config.yaml
num_hidden_layers: 15
hidden_size: 224
num_attention_heads: 4
num_key_value_heads: 4
head_dim: 64
intermediate_size: 896
vocab_size: 32768
hidden_act: "gelu"
norm: "layernorm"
norm_place: "pre"
norm_eps: 1e-05
positions: "learned"
qk_norm: false
attn_scale: 0.125
bias: "none"
tie_word_embeddings: true
parallel_block: false
extras: ["capped logits"]
init: "normal"
init_std_qkv: 0.0233
init_std_o: 0.00425
init_std_up: 0.0233
init_std_down: 0.00425
optimizer: "soap_variant"
learning_rate: 0.00355
beta1: 0.95
beta2: 0.99
weight_decay: 0.06
lr_head: 0.00595
max_grad_norm: 1.0
warmup_steps: 200
schedule: "wsd"
decay_fraction: 0.807
decay_shape: "pow"
final_lr_fraction: 0.02
batch_tokens: 32768
max_seq_len: 384
doc_mask: true
train_tokens: 253800000
max_steps: 7746
dataset: "wikipedia_en"
Each number is 128 + 24 x the weight over its row's rms, rounded and kept within 0 to 255. Layers, rows and columns count from 0. The size above them is the row's rms in percent of the matrix's.

# layer 9 MLP up, 896x224, rms 0.116, rows 716-746, columns 0-111
size [100 110 102  86 106  97  95  96 104  96 109  97  96 116 100 103 110 106 100  95 104 104  90 100  98 116  91 103  97 107 105]
[[140 121 111  95 132 110 106 116 118 153 116 121  83 130 121 142  82 152 150 131  99 113 155 126 112 145 133 109 154 106 133 141 113 156  96 107 111 174  99 116 132 129 118 147 117 127 138 127  89 125 117 142  92  88 117 106 157 152 117 116 125 128  93 104 105  98 117 107 182 174 104 136 169 106  88 161 172 173 167 109 152 100 125 122 135 136 141 118 136 152 143  88 105  75 113 107 135  98 119 119 152 161 154 122 108  98 118 148 142 131 146  75]
 [152 144 154 109 130 152  94 112 158 132 146  94 110 144  94 117 120 160 139  94  80 159 170 139 151  82 162 109 160 134  71 114 125 124 143 106 127 153 161 166 149 103 112 124 125 106 119 126 169 114 131 115 165 136 134  95 111 127 124 161 113 179 152 120 112 162 103 120 129  98 133 150 108 126 113 150 151 102 147  90 116 145 150 177 126  95 123 153  99 149 121 100  91 106 140 146 147 101 147 102 119 124 119 129 166 140 142 130 118 155 149 106]
 [144 181 158 101 102 164 155 118 174 118 115  78 105 146  65 117 120 143 151 107 140 136 115 142 122  98 131 120 126 126 160 110 106  86 117 130 172  91 133 105 145 131 128 123 128 143  72 141 121  80 104 107 117 134 136 155 154 107 123 139 138 111 126 147 114 116 157 115 131 171 114 102  87 111  83 159 183 143 145 137  94 108 103 125 122 128 111 112 142 108 144 192 191 113 138 143 113 160 109 125 150 121 113 112  83 158 112 171 108 173  76 130]
 [120 190 121  94  99 113 128 100 118 126 140 104 124 107 121 148 133 127 120 137 113 134 182 126 142 128 119  99 100 131 146 146 151 107 170 151 152 139 134 139 149 113  95 137 109 158 145 106 120 149 157 107 152 143 167 121 138 129 146 193 160  97 165 109 158 143 155 131 130 117 115  65 116 102 135 146 111 139 122 116 139 170 126 121 141 105 122 149  80 101 141 136 121 160 159  87 135 160 143 154 131 128 132  91  98 160 152 128 134  84  97 129]
 [145 148  99 100 101 140 132 113 141  92 129 131  87 174 152 117  97 115 124 110 100 156 157 146 130 103 110 142 166 101 169 122 130 107 170 101 137 167 110  81 116 133 127  50 135 142 111 166 151  74 144 136 150 153 141  93  89 106 119 131 115 162 144 125 127 107 156 145 131 159 117 125 116 109 164 157 169 147 129 125 138 123 113 101 163 136  82 198 115 152 159 121 141 142 155 175 123 149 138  98 166 148 151 115 129 122 153 133 137 150 158 143]
 [118 119  85 127  82 144 166 126 133 128 127 128 128 112 135 135 104 132 104 162 137 152 135 128 153  96 149 112 125 145 105 166  52 166 120 111 144 152 144 170 118 110  95 138 141 177 100 178 114 136  79  92 130 115  84 125 117 112 143 149 154 149 127  83 114 131 139 145 123  78 162 132 134 144 116 124 140 184  98 127 141  86 120 143  93 141 122 150 133 141 125 112 159 104  94 116 131 116 123 104 144  94 126 100 134 155 134 149 144 122 114 149]
 [158 150 120  69 122 148  76 125 141 137 134  93 118 101 175 167  91 108 105 117 115  88 118 127 156 131 147 125  91 136 109 105 153 120 135 137 123 115 100 108 134 107 100 118 157 167 126 137 169 133 152 132  83  72 125 112 104 123 127 103 141  88 144 108 148  80 135 138 157  89 112 141 155 102 102 108 140 172  89 114 128 126 107 137 101 108 135 150  83 151 146 117 167 151 112 139 127 111 146 143 171 130 142 117 123 121 128 157 170 123 140 123]
 [ 94 142  91 115 112 179 104 154 135 161 116 142 128  84 160 104 149 185  60  91 166 127  97 196 118 125 108 132 110 126 136 158  97  96 102  76 149  98 144 128 126 132  96 133 110 121 118  88 116 108 127 159 123 128 136  98 106 121 140 134 127 113 117 153 158 130 171 131 151 129 146 112 122 124  99 121 110 120 160 166 111 114 121 115 138 153 137 132 149 132 152  77 124 128 123 118 147 111 124 108  65  88 161 127  96 137 149 156 130 146 101 145]
 [106 128  95 119 146 133 113 115 147 107 148 104 118 163 139  98 141 136 146 143 114 145 103 150 163 108  73  98 111 113 111 123 124 103 100 134 127 102 152  93 118 150 107  98 161 138 129 159 174 106 114 141 138  77 100 117 149 137 159  99 174 137 131  83 164 105 125 132 115 103 131 142 132 117 184 162  90 116 116 175 142 125 181 117 127 145 136 146 151  70 123 137 127 152 118 128  81 126 111 133 139 142 167 131  66 118 107 118 118 147 121 150]
 [147 158 143 113 145  93 150 115 117 132 201 115 120 145 155 132  83 113 143 110 148 160 139 140 182 149 102 135 137 137 108 105 126  98 108 118 119  90 104 113 141 128 111 123  97 169 116 121 121 125 138 158  88 157 124 142 149 115 118 149 125  95 179 122 116 113 145 100 147 111 117 144 121  92  99 148 136 122 123 128 130  68 181 108 164 108 147 126 153 165 126 107 133 150 128 164  96 161 148  97 166 131 133 153 156 104  70 111 142 134 127 143]
 [116 128 135 139 136 146 114 149 144 153 106 170 128 121 179 121 193 160 121 160 105 129 141 120 127 163 152 121 153 133 131 141 142 124 105 126 100 108 108 107  88 130 100 119 147 137 145 171 161 110  98  87 129 120 106 151 136 134 122  97 118 131 121 150 162 116 126 100 155 104  98 152 115 132 123 129 116 141  89 119 122 100 112 138 144  99 140  87 136 120 138 152 154 148  98  89 104 119 160 119 124 121 124 155 142 126 101 164 156 108 129  99]
 [123 168 128 137  91 112 146 155 107 137 103  74 121 103  88 125 183 159 125 135 148 111 117 152 155  88 179 123 152 158 156 103 111 155 116 135 146 105 104 148 150 124 116  95 107 123 100 129 137 122 100 103 120 170 127 110 181 105 135 139  95 126 108 141 186 118 141 129 123 122 109  82 135 126 143 132 194  93 114 115 160 121 146 128 153 154 133 155  99 147 106 120  83 139  84 111 110 107 121 125 137  85 141 166 118 129 148 145 110 154 120 101]
 [120 151 129 113 143 111 130  96 141 137 126 126 143 117 189 149  95 169  90 117 127 137 148  99 130 149 139 119 122 151 144 114 146 147 129 118 112 178 112 118  99 127 110 116 112 135 107 123 141 139 113 154 130  90 168 130 176 114 171 115  65 126 108 136 148 105 152 133 152 100 102 114 107 127 131  86 101 109 138 112  88 136 130 113 122 131  95 105 154 154 107 143  99 107 113 135 135 122 144 142  98 124 123 180 152  76  99 104 146 103 154 144]
 [ 49  81 129 139 151 148 128  91 123 142  92 159 115 101 110 165 138 126 112 144 142 149 167 141  92 130 143 184 140  89 136 142  75 145  96 146 167 117 157  89 153 131 134 155 150 153 142 116 143 133 131 163 125 128 146 100 123 121 131  91 114  89 114 118 127 108 154 136 146 127  80 137 132  89 168 105 118 138 171 156  99 142 159 118 142 124 145 152 129 114  96 126 136 106 133 167 140 101 120 123 135 166  98 117 112 145 101 176 114 110 156 145]
 [167  94 148 175 120 142 127  62  70 143 140 162  90 119 103 126 146 130 104 148 116 111 162  90 167 146 134 139 143 120 130 108 114 100 123  98  47 139 154 123 134  98 118 114 124 105 136 139 120  91  93 111 116  94 163 123  91 128 107 148 126 148 109 107  97 145 114 120 156 118 111 118  88 139 118 157 152 134 137 105 122  88 143 117 149 168 144 108 144 138 136 153 115 164 159 127 156  87 126 126 146  95 146  98 119 155 119 147 135 181  97 160]
 [135 145 101 122 144 113 124 103 109 170 163 162 105 127 125 174 148 129 145 112 170 105  67 133 155 124 135 153 148 132 132 132 131 128 136 169 164 165 143 139 150 156 109 152 122 136 137 134 109 130 149 154 121 100 124 101  84 122 100 160 146  95 147 119 138 111 156 133 171 151  60 139 138  80 156 100 146 128  45 129 152  95 143 148 120 126 137 148  94  84 125 133 116 104  95 112 135 144 105 120 134 121 151 138 116 128  99 123 116 153 145  99]
 [108 152 152 135 118 147 117 164  89 117 112 116  83 171 148 131 126 105 116 172 124 148 132 120 120 158 129  96 139 170 136 133 132  81 153 129 110 115 151 116 153 160 148  79 145 114 140 153 154 149 123  98 141 104 180 115  93 148  94 156  94 159  57 169 111 128 114 143 126  82 130 108 142 157 129 157 126 111 114 121  91 116 129 137 150 155 116 152 120 117 155 138 168 110 125 173 132 154 178  83 122 116 117 107 144 127 119 150 124 125 139  92]
 [171 119 137 151 136  76 137 132 156 136 111 115  94 146 140 134 152 100 144 134 147 149 144 147 150 129 124 121 132  92 132 118 165 126 152 131 152 136 126 108 107 142 130 103 138 133 162  85  92 156 161 120 130 113 126 124  83 124 119  86 152 115 143 124 113 169 149 140 133 107 102 166 108 115 106 110 133 100 133  83  91 154 146 123 133  90 148 117 139 114 140 178 104 141 129  93 130 119 167  97 117 125 108 144 156 108 138 141 144 131 108 149]
 [115 120 110 154 120 176  82 114 160 125 114  92  99  80 145 167 143 152 165 123 185 170 121 167 119 142 144 148 171 106 139 166 112  98 137 132 131  83  61  99  71 119 122 107 142 143 140 151 161 102 161 131 132 132 118 175 130 112 160  75 146 138 145 152 112  99 144 167 128 120 118 121 131 116 147 140 154  96  70 104 119 158 148 132 116 152 137 112 128 149 112 130  98 117 135 111 125 109 133 123 157 131 110 139 155 157 121 133 128 156 134 112]
 [115 137 169  89 142 144 150 122 171 107 105 158 138 147 110 141 105 119 111 139 134 121 172  96  99 149 128 144 161 171 143 112 120 128 126 157 123 150 129 126 169 150 168 155 143 181 144 107 117  59 148 118 180  96 114 138 155 175 111 128 127 137 162 153 137  88 138 103 141  93 125 126 127  86 117  81 143 108 128 173 101  98 151 163 131 110  85 126 139 159 140 149 117 123 121  87 191 131 132 135 151 139 107 126 133 147 133 142 151 119 125  75]
 [133 122 134 136 103 142 136 131 119 130  85 140 129 100 162 107 152  82 137 166 147 124 176 178  84 137 141 114  89 142 142 138 142 155 149  91 183 107 135 109 120 126 133 146 150 120 138 135  93 158 131 139 155 106 177 143 142 100 111 155 143 101  85  95 136 156 126 150 152  87 115 133 104 127 100 153 157 118 123 170 111 153 118 127 139 142 110 121 129 135 134  98 106 139 152 112 132 112 139 112 155 144 122  87 145 191 124 150 135 117  87 112]
 [ 78 163  99 187 133 116 117 112 120 121 119 127 135 137 134 103 153 108 144 170 110 165 128 157  86  99 132 142 119 145 169  97 111 135 143  96 139 153 117 107 108 123 116 128 108 122 171 163 152 149 142  99  85 137 119 120  77  93 158 151 127  87 145 136 139 164 157 128 134 121 123 132 147 121 127 122 118 132 114 148 131 117 132 125 136 124 132 168 112  92 130 119 111 109 137 111 165 119 157 105 189 118 107 177 126 118 119 141  75 154 118 158]
 [101 119 145  92  87 153  75 129 149 154 110 133 112 163 152  96  95 152  95 142 149 123 130 112 138  90 130 126  96  76 113 111 128 124 134  91 147 163  72 112 101 100 139 177 114 102 132 140 118 121 133  80 101  62 117 147 118 130 109 123 135 139 145 154  82 121  91 131 143 114 108  76 177 106 128  92 153 106 127 122 148 139 163 168  99 111 119 111 150 103 113 114 117 151 155 141 146 119 107 129 145 111 119  93 157  96 127 126 156 164 134 141]
 [ 76 129 116 176 144  89 156 151 127 147 128 118 125 115 177  89 168 125 158 154  89 131  84 122 168  88 119 128 134 189 126 104 136 125 120 112 132 145 107 144 129  93  84 137  87 140 123 121  89  83 123 149 131 101 135 123 108 141 126 153 107 124 151 140 164 146 134 134 133 113 167 139  97 104 164 148 110  99 143  83 141 121 133 109 123 142 163 162 116 157  74 147  76 102 112  90 137 153 142 111 125 109 131 162 122 112 112 126 101 154  89 119]
 [126 147 136 142 134 173 102 122 147 130 104 124  90 111 121 134 113 115 179  99 135 125 127 152 133 129 143 114  94 140 153 121  77 121 153 122 107 151 112 169 120 149 129 148 117 159 130 143  86  93 139 108 105 133 118 124  83 112 145 105  74  89 155 134 129 131 122 154  97 134 127 150  94 114  91 127 156 149 135 152 104 149 137 166 125 159  68 127 110 113 115 115 135 126 103 112 101 147 113 168 112 107 142 111  58 118 120 139 136 146 177 132]
 [108  92 110 107  81 125 127  91 108  99 108 117 117 141 175 167 124 136 119 160  81 146 102 149 160  99 162  49 130 138 162 129 134 121 116 120 109 118 160 144 121 107 106 143 137 174 140 167 131 127 124 142 124 131 127 122 147 128 121 143 115  65 170 153 150 113 175 112 162 128 160 155 127 120 166 136 150 144 107 149 145 105 182 107 163  89 111 109 126 141 124 107 107 134 131 124 113 132 156 149 110 174 113 124 124 172 129 144 142 105 142 128]
 [158 179 150 182 132 142 154 116 162  91 164 132  99 139 161 113 161 121 125 172 135 133  75  88 158 131 113 109 150 161 155 140 121 147 146 116 123 119 138  81  99 170 128 178 119  94  77 150  98  95 125 152 112 133 134 118 125 106 141  72 133 117 121 134 115 134 112 141 148 126  88 146 129 144 138 133 149 157 144 107 156 110 127 127  79  96  88 136  92 148 154 149 136  97 108 119 139 115 170 119 126 169 129 130  72 109 145 112 113 118 153 118]
 [168 153 127 143 167 137 153  96 174 126 149 135  76  79 125 143 130 157 146 110 118 155 124 149 105 132 134 114  90 101 135 155 137 120 123 103 105 116 125 117 151 166 137 129 109 100  98 129  93 103 123 118 136 142 119 121 150 118 142 146 125  90 138 129 120 130 113 136 101  78 130 110  93  99 101 113 123 108 168 101  71 100 105 125 142 125 110 169 126 126 162 141 114 137 154 172 145 146 189 127 161 135 136 162 135 108 110 185 163 144  88 164]
 [150 165 106 147 130 113 134  94 149 128  90 177 112 152 104 146 112 122 132 117 158 149 126 171 139 126 132 107 128 147 113 132 147 162 116  87 120 157  91 128 144 148 105  79 117 136 156 124 126 136  90 118  98  78 107 155 143  88 130 124 142 179 178 131 117 107  94 137 140 101 132 114 119 135 136 136 153 102 111 112 110  92 129 147  84 150 160 134 174 121 115 118 146 136 118 120 158 174 114  94 132  90  87 113  95 101  95 155 123  79 111 111]
 [101 154  93 124 165 179  79 110 117 128 118 118 112 153 144 148  83 108 136 152 153 113 143 121 138 104  98  79  92 158 101 132 106 115 115 106 136 112 103 163 120 103 124 124 137 139  98 107 122 192 117 121 114 171 117 101  83 122  91 130 155  94 106 132 101 109 107 149 105 109  75 116 141 106 130 141 145 138 106 107 137 145 131 146 118 102 125 163 127 115 140 140 162 100 141 138 130 129 117 135  81 115 123 111 110 117 112 114 114 104 124 151]
 [138 134 146 126  85 144 112  80 146 159  98 123 182 128 115 139 112 148  99  95 125 106 121 113 107 144 142 135 177 121 168 127 112 158 132 145 160 102 115 148 139 151 124 115 122 133  84 158  98 128 129 111 143 115 160  66 161 140 117 135 128 127 106 101  70 135 123 162 136 114 119 138  88 101 111 154 155 127 131 164 112 157 129 145 119 140  99  92 137 133 138 128 137 125  72 152 176 116 165  96 124  97 136  83 151 141 142  88 139 156 137 147]]
# layer 9 MLP down (transposed), 896x224, rms 0.122, rows 716-746, columns 0-111
size [ 99  98 102  92 114  85  88 107  94  91 107  97 102 114  91  99 114  98  95 105 103 100  87  93 101  90  90 106  91  91 113]
[[125 137 165 140  75 113 123 108 148 121 109 160 120 123  99  94 165 122 104  93 134 135 112  96 119 128 111 145 132 126 136 125 109 157 134  99 159 174 142 108  85 143 138  70 169 183 135 100 120 135 122 129 152 131 132 127 154 153 136 155 101 176  82 124 126 139 119 118 139  95 110 114 117 134  95 111 125 168 124 100 136 143 146 128  92 123  93 137 139 104 140 165 129 128 158 127 167 123 130 116 120 120 122 112 118 113 115  77 150 130 144 153]
 [ 90 130 147  96 160 121 147 116 103 139 170  73 141 151 110  84 129 138 130  94 112 103 140 119  97 141 116 171 127 124 139 159 124 156 154 154  99 142 166 125 119 166 165 113 123  96 130 132 109 135  99  83 148 165 149  96 106 166 165 202 125 139 123 136 137 219 112 115 119  97 105 115 142 118  90 129 171 115 159 107 123 144 116 129 103 123 166  88 103 177 137 138 126 125 150 146 110 124 135 142  94 159 135 126 113 164 133 104 155 129 132 102]
 [133 157 158 121 133 105 119 138  91 127 133 119 159 138  82  96 125 164  97 117 139  93 112 114 156 134 178 114 138 104 140 156 144 127 106 168 139 127 142 146 114 153 112 113  99 174 144 141 136 123  87  90 168 163 108 116 130 120 148 154 100  95 163 124 146 104  99 113  91  90 127 163 119 154 154 163 147 138 121 130 142 129 118 120 150 141 129 131 180 146 144 172 131 170 107 147 115 141 135 151 124 157  95  93 112 135 174 145 123 122  79 113]
 [127  84  94 144 130 131 139 129  99 112 104 138 162 115 169  88 145 104  98 126 141 145 102 152 130 134 143 102 113 142 172 120 150 151 109 150 147 141 142  74 187 149 156  85 150 125 130 108 126 146 108 136  81 117 147 122 139 116 115 109 118 146 146 119 113 171  90 115 124  83 140  93 152 163 146 126 116 136 101 125 139 107 122 192 184 119 125 115 148 106 143 153 140  99 156 148 116 156 127 177 159 136 125 125 133 135 175 115 118 112 168 160]
 [169 104 103 125 110 123 134 133 144 115 159 124 165 146 115 128 138 112 122 103 159 119  92 122 124  74 131 128 119 120 157 128 134 130  90 119 124 185 144  97 121 139 146  94 141 163 117 182 152 103 119 135 112 144 122 128 102 136 121 157 155 112 169 111 130  96 106 101 109 120 119 144 106 132 165 145 117 144 150 128 116 117 139 129 122 145 155 158 117 122 138 138 150 128 192 118 135 154 138 128 150 134 146 137 127 178 155 132 130  99 104 160]
 [155 156 150 156 143 121 108 121 124 146 125 162 124 102 141  86  87 126 121 117  88 101 128  78 125  93  97 137 127 116 124 143 135 121 164 103 140 136  99 116  86 152 125  96 119 107 135 140 172 139 109 101 143 149 152  75  80 143  81 122 147 130 107 186 156 141  62 138 155 143 135  69 162 115  58 107 101 130 124  99  93 146 159 140 108 134 145 129 167  94 131 114 153 149 120  99 125 109 136 120 144 138 109 121 142  95 141 139 137 146 151 159]
 [131 120 127 140 136 156 151 135 119 146 112  95 128 149 144 110 156 168 130 121 128 119 101 132 108  84  98 136 116 173 161 154 100 135 149 127 141 138 145 115 113 135 118 155 101 117 167 147 142 153 141 115 190 141 118  82 129 150  94  83 124 118 148  76  71 151 126 133 111 106 141 154 156 108 102 119 176 120 110  99 141 111 180 136 153 117 129 142 153 145 112  97 138 106 140 138 114 101  93 128 168 152 104 133 123 159 136 148 113 120 134 147]
 [103 107 163 126 103  96 111 143 135 120  66 141 157 154 121 112 131 135 137 139 137 126 134 126 136 144 159 117 116 129 112 137 113 120 134 142 141 152 147 109 145 141  94 136 109 139 129 168 129 123 165 101 125 127  98  95  87 107  95 114 122  98 128  88 102  84 143 156 155 124 154 167 105 161 101 111 112 169 166 110 136 138 117 107 109 148 104 106 135  99 110 106 151 146 163 141 111  77 113 106 152 141 133 128 201 132 118 140 123  84 156 115]
 [137 100 127  95 125 114 139 164 130 114 114 146 139 151  97 149 113 100 113  98 163  87 149 157 121 144 132 128 121 168 136 125 134 136 157 147 127 112 131 112  93 174 177  99 127 139 103 109 127 102 173 152 122 172 130 136 131 144 145 105 138 114 152  71  92 113 123 182 110 137 176 149 144 123 139 153  87 114 168 132 138 110 113 123 104 145 125 121 160 111 144 131 137 132 128 138 115 164 169 122 150  87 111  73 103 136  99  95 148 115 121 150]
 [142 144 140 107 189 116  69 107 113 186 127 102 151 131 115 115 130 157 114 143 118 158 132  97 113 127 147 134  86 106 113 117 162 159 144 122 135 118  99 139 117 132 170 115 170 145 124 126 159 126 124 132 125 118 156 104 106 124 118 110 169 128 144 152 134  98 124 178  97 125 107 110 110 158 132 170 108 102 144 127 126 113 147  96 113 130 128 128 126 151 130  87 139 110 121 154 123 122 167  91 153 104 115  92 162 157 136 121 118 151 155 145]
 [ 77 171 152 133 144 105 164 131 138 147 123 108 125 143 144 111 187  98 149 148 135 172 183 113 124 158 137 133 116 150 180 119 145 104 160 120 142 127 124 129 136 116 124  92 132 104 138 110  99 117 122 152 151 127 115 143 155 130 129  61 163 177 116 119 142 104 110 100 115 114 202 138 132 162  97 112 104 111 114 117 159 121 143 152 112 125 144  98 154 142 154 106 129 104 132 127 156 157 137 124 110 138 112 146 157 144 128 127 124 116 153 135]
 [116 100 148 138 158 117 118 142 149 116 148 126 101 145 143 125 124 107 143 105  95 174 153 130 120 145 119  93 132 118 155 125 135 143 104 125  89 126 113  96 120 121 170 121 142 128 184 185 193 111  99 161 128 106 137 153 135 128  95 124  94 115 159  84 114  88 130 171 150  99 126 141 103 134 161 121 186 162 160 114  84 137  98 133 142  85 109 128 124 135 101 134 132 144  94 111 114 112 141 130 135 136 113 125 100 112 114 132 113 133 155 122]
 [137 103 163 120 142  99 101 126 117 145 161 145  91 108 130 109  81 151 149 155 137 130 140 116 108 118 168 122 139 105 155 135 115 100 115 107 124 140 145 149 112 113 118 142 110 151 108 118 130 135 131 127 114 137 151 134  93 131 145 119 107 113 146 124 100 111 131 123 133 101 172 102 116  83 124  98 115 156 138  80 163 123 109 100 111 194 118  79 104  95 130 136  99 138 125  82 117 130 143 148 193 123 168 152  81 143 128 128 101 112 126 126]
 [150 140 126 141 138 105 135  68 116 111 144 138 141 165 156 144 140 121 112  92  97  96 120 138 134 121  92  89 107 157  95 133 113 105 129 145 145 109 123 103  97 150 150 118 118 138 147 145 125 124 105 160  65 138 112 128 155 138 144  97 141 131 123 114 173 136 138 110  99 145 109 136 140 154 104 151 134 145 130 133 132 146 131 129 140 131 119 117 186 104  92 151 119 162 123 174 145 130  74 120 109 107 143 133 183 161 166  89 110 126 129 131]
 [132 144 121 121 129 122 145 154 163 179 120 117 162  85 144 116 132 159 120 110 139 124 177 112 126 117 132 167 172 147 136 105 156 133 157 106 128 143 101 143 127 114 114 116 132  98 125 179 123  99 138 140 163 117 134 146 135 103 126 165 155 152 175 116 107 102  79  92 140 106 147 109 172 126 145 103 159 146 135 105 126 123 125 104 110  96 153  68 106  74 102 120 117 130 118 156 130 130 105 126 135 142 163 112 131 134 126  93 143 167 108 126]
 [120 176 111 126 143 113 162 156 133 143 176 150 135 178 132 173 144 121 124 132 139 108 154 115 145 142 128 113 149 116 137 129 122 132 116 133 146 102 151 170 130 114  79 117 170 119 176 165 100 109 118  83 120 153 129 103 117 141 105 152 108 134  96 129 117 137  87 103 154 139 114 110 170 103 120 119 135 106  92 144  91 117  88  80  87 116 163 109 145 139 137 109 106 112 117  92 142 151 126  86 113 107 140 137  64 121 178 134 105 124  93 139]
 [ 97 166 107 127 156 136 101 112 140 125  89 164 160 121 120 156 124 133 116 129 118 125 141 116 109 104 134 148 120 150 113 144 109 138 140 110 164  93 159 156 152 120  96 140 131 177 116 158 141 133 140 160 121 161 103 169 153 156 134 143 131 188 147 114 118 143 143 135 147 128 118 124 111  97 122 137 121 102 145 112 157 152 129 116 101 153 130  63 162 113 142 118 101  85 142 144 135 122 147  95 146 129 105  68 143 120 173 130 178 153 137 143]
 [130 108 148  95 107 146 120 106 139 148 132 140 141  86 117 131  98 105 133 164 141 137 137 111 124 142 121 138 110 174 121  81 149 101 111 126 120 129 140 109 122 166 127 105 163 129 139 120  75 131  52 116 117 115 127 149 150 127 127 135 168 142 137 156 153  57 144 130 108 116 115 110 156  74 133 135 102 127 123  84 175 164 142 129 152  73 154 130 108 110 142 106 161 104 124 100 132 108 131 163 159 144 153 139 113  89 120 145 147 162 143 135]
 [134  99 119 153 110  67 116 120 128 158 177 129 125 169 114 112 169  99 128 114 138 144 151 120 131 169 128 118 124 162 166 110 102 129 145 141  98 126  81 145 110  96 157  99 126 108 115 138 102 129  90 136 136 131  96 112 110 124 142 159 116 105  84 114 122 133 103 157 168  99 120 105 116 164 110 136 133 133 153  97  98 157 104 102 162 152 104  90 112 126 159  69 159 142 111 127 149 158 130 167 126 106 135 115 139 150 146 151 132 146 158 170]
 [133 117 130 123 142 125 174 128 118 110 100 128  93  84 103 160 161 153 105 119 175 117  89 117 104 107 103 116 118 149 131 144 148  92  73 111 140 149 137 123 175  79 157 140 128 136 156 151 189 129  85 132 101 132 150 163 159 107 134 136 155 141 152 140 111 103 105 139 149 170 145 136 113 102 127  71 147 140 147 127 142 136 103 168 155 132 147 143 151 117 147 150 114 102 148 119 160 136 159 189 164 135 103 151 131 150  98 163 161 130 112  84]
 [100 103 126 135 116 117 132  95 103 167 131 145  89 134 179 129 100 109 145 160 139 137 149 100 122  90 105  95 177 191 130 122 156 116 137 121 156 144 105 137  94 134 160 145 112 147 134 138 123 125 101 148 123 124 131 136 100  90 136  81 113 141  55 133  99  94 151 118  96 145 148 176  93 139 149 112 134 126 179 172 154 114 162 175  96 148 138 109 125 139 164 101 135 151 126 129 119 132 146 139 114 159 116 136 132 116 102 151 175 140 156  96]
 [158 114 133 165 127 123 137 120 113 124 115 138 153 132 135 141 158  80 132 108 133 101  97 105 130 171  84 157  95 123 143 150 122  84 181 153 100  94 118 122 119 125 103 128 151 163 132 135 130  96 141 131 140 145 141 141 155 111 128 106 107 115 111 102 157  83 156 110 177 135 151 108 142 144 123 136 128  82 101 119 116 123 141 120 138 158 124  97  80 150 133  85  93 136 181 103 134 129 151 114 100 117 155 169  99 125 141  91 103 132 151 102]
 [118  84 127 119 153 159 118 161 160 153 144 174 132 127 142 130  95 147 156 116 119 135 131 170 143  95  81 119 149 156 132 171 152 127 123  96 130 117 159  71 134 144 136 162 105 118 110 115 148 126 139 178 110 114  92 135 115 122 155 139 115 146 143 143 154 163 107 108 149 125 123 145 159 132 147 130 129 133 145 137  98  97 126  99  59 145 112 148 110 166 134 120 137 124 152 162  72 118 164 109 153 120 196  99  73 130  91 150 137  82 141 115]
 [ 86 119 129 110 154 131 129 130  96  97 112 148 133 112  98 127  92 137 124 154 123 101 133 165 102 150 128 137 109 121 118 146 142 116 144 150 150 125 138  91 133 108 118 130 123 128 130 119 133 142 103 100 148 107 150 106  99 136 124 172 137 151  98  72 122  53 167 126 162 146 167 123 159 127 122 107 120 154 109 117 126 124 187 138 120 120 107 146 137 137 127 103 157 139 133 120 150  97 125 185  90 138 142 173 108 134 109 119 124 141 105 162]
 [120 130 152 184 125 117 133 161 109 124 131 134 151 156 102 113 120 147 131  92 104 153 138 157 148 115 113 136 124 113 138 124  84 133  85 110  89 127  87 168 126 119 158 116  81 145 125 145  94 115 145 110 120  97 114 125 131 130 128 167 131 113 170  78 106 122 113 133 154 139 136 129 158 114 145 157 135 141 164 136 111 139 162 125 110 105 131 136 116 116 151  90 128 112 158 110 104 160 104 143 150 126 177 105 118 104 130 136 138 115 113 179]
 [117 124 110 165 137 106 164 110 104 140 135  98 135  92 146 107 109 125 143  99 110 132 151 135 167 146 123 154 110 150 130 144 134 138  86 116 145 118 129 106 168 128 182 142 125 138 117 130  63 118 106 158 152 113 129 146 179 122 124 106 121 110 154 137 145 101 123 106 149 116 165 179 148 104 107 199 134 117 139 100 104 119 152 154 113 132 110 136 127 108  91 103 118 106 160 118 144 110  99 147 120 103 124 143 113 107 133  91 176 106 177 135]
 [ 84  91 117 113  96 146  76 102  99 119 121 103 122  94  94 176 134 115 109 118 115  91 146 135  88 171 125 118 142 138 123 113 139 144  57 132 120 132 133  94 122 115 160 109 107 145 196  87 144 140 109 119 121  81  69 175 117 137 108 152 123 149 128 135 148 109 152 122 143 216 151 145 133 127 104 164 135 170 118 135 118 114 136 123 123  86 161 164 161 106 137 137 148 112 115 107 145 146 129 159 130  88 109 103 158 151 108 166 161 116 151 107]
 [121 112 149 114 151  92 143 153 198 134 156 172 138 132 131 135 143 171 145 124 137 117 124  98 109 113 114  81 115  78 104 141 122 128 110  90  91  87 130  98 126  90 113 145 106 137 132 125 113 101 130 110  97 104 137 185 160 140  99 140 126 175 101 122 141 114 107 130 101  89 126 162 110  52 123 136 135 111 147 153 124 166 144 126  92  92 108 140 101 132 127 113 125 110 104 116  78 131 142 121 113 143 147 133 136 130 144 142 120 160 165 123]
 [145 138 111 144 111 135 122  89 137 113 158 173 139 112 132 135 161 144 114 112 143  99 151 144 143 130 165 100 140 119 118  83 128 123 131 120 149 136 137 127 110 122 133 161  86 143 140 123 108 168 135 128 122 140  87  98 150 155 146 138 170 126 140  93 120 107 122  84 130  91 141 117 149 134 138 106 169 112  91 174 124 157  79 109 148 119 118 154 150 136 148 157  84 105 102 120 153 113 143 155 115 154 144 132 133 118 154 158 133 119 122  95]
 [ 77 136 123 111 116 111 112 123 119  91 110 113 170 107  83 139  84 173 178 163 160 176 161 166 109 110 139 111 103 121 163 130 122 132  99 126  91 109 114 139  92 137 125 116 120 115  97 123 154 124  98 126 131 123 184 137  92 119 167 103 133 110 120 121 131 148 128  88  98  99 164 109 149  90 113 130 113 122 137 164  87 139 120 123 132 128 141 196 161 124 119  89 104 150 148 117 101 139 130 130 129 109  75 104 101 133 101 121 120 101 144 141]
 [148  99 108  96 170 144 118 137  98 111 126 122 160 108 144 130 144 136 114 134 133 145 185 123 134 121 118 151  94 100 145 126 150 109 156 118 130 103 169 111 101 118 120 133 147 125 125  90 119 117 152 138 145 108  97 131 136 119 153 165 117 153 145  99 124 138 129 140 124 157 119 141 171  90 132 116 121 174 134 105 165 137 102 108 114 163 119 143 137 132 113  68 128 140 117 120 151  89 119 151 155 127 160 112 107 125 134  87 106 142 126 115]]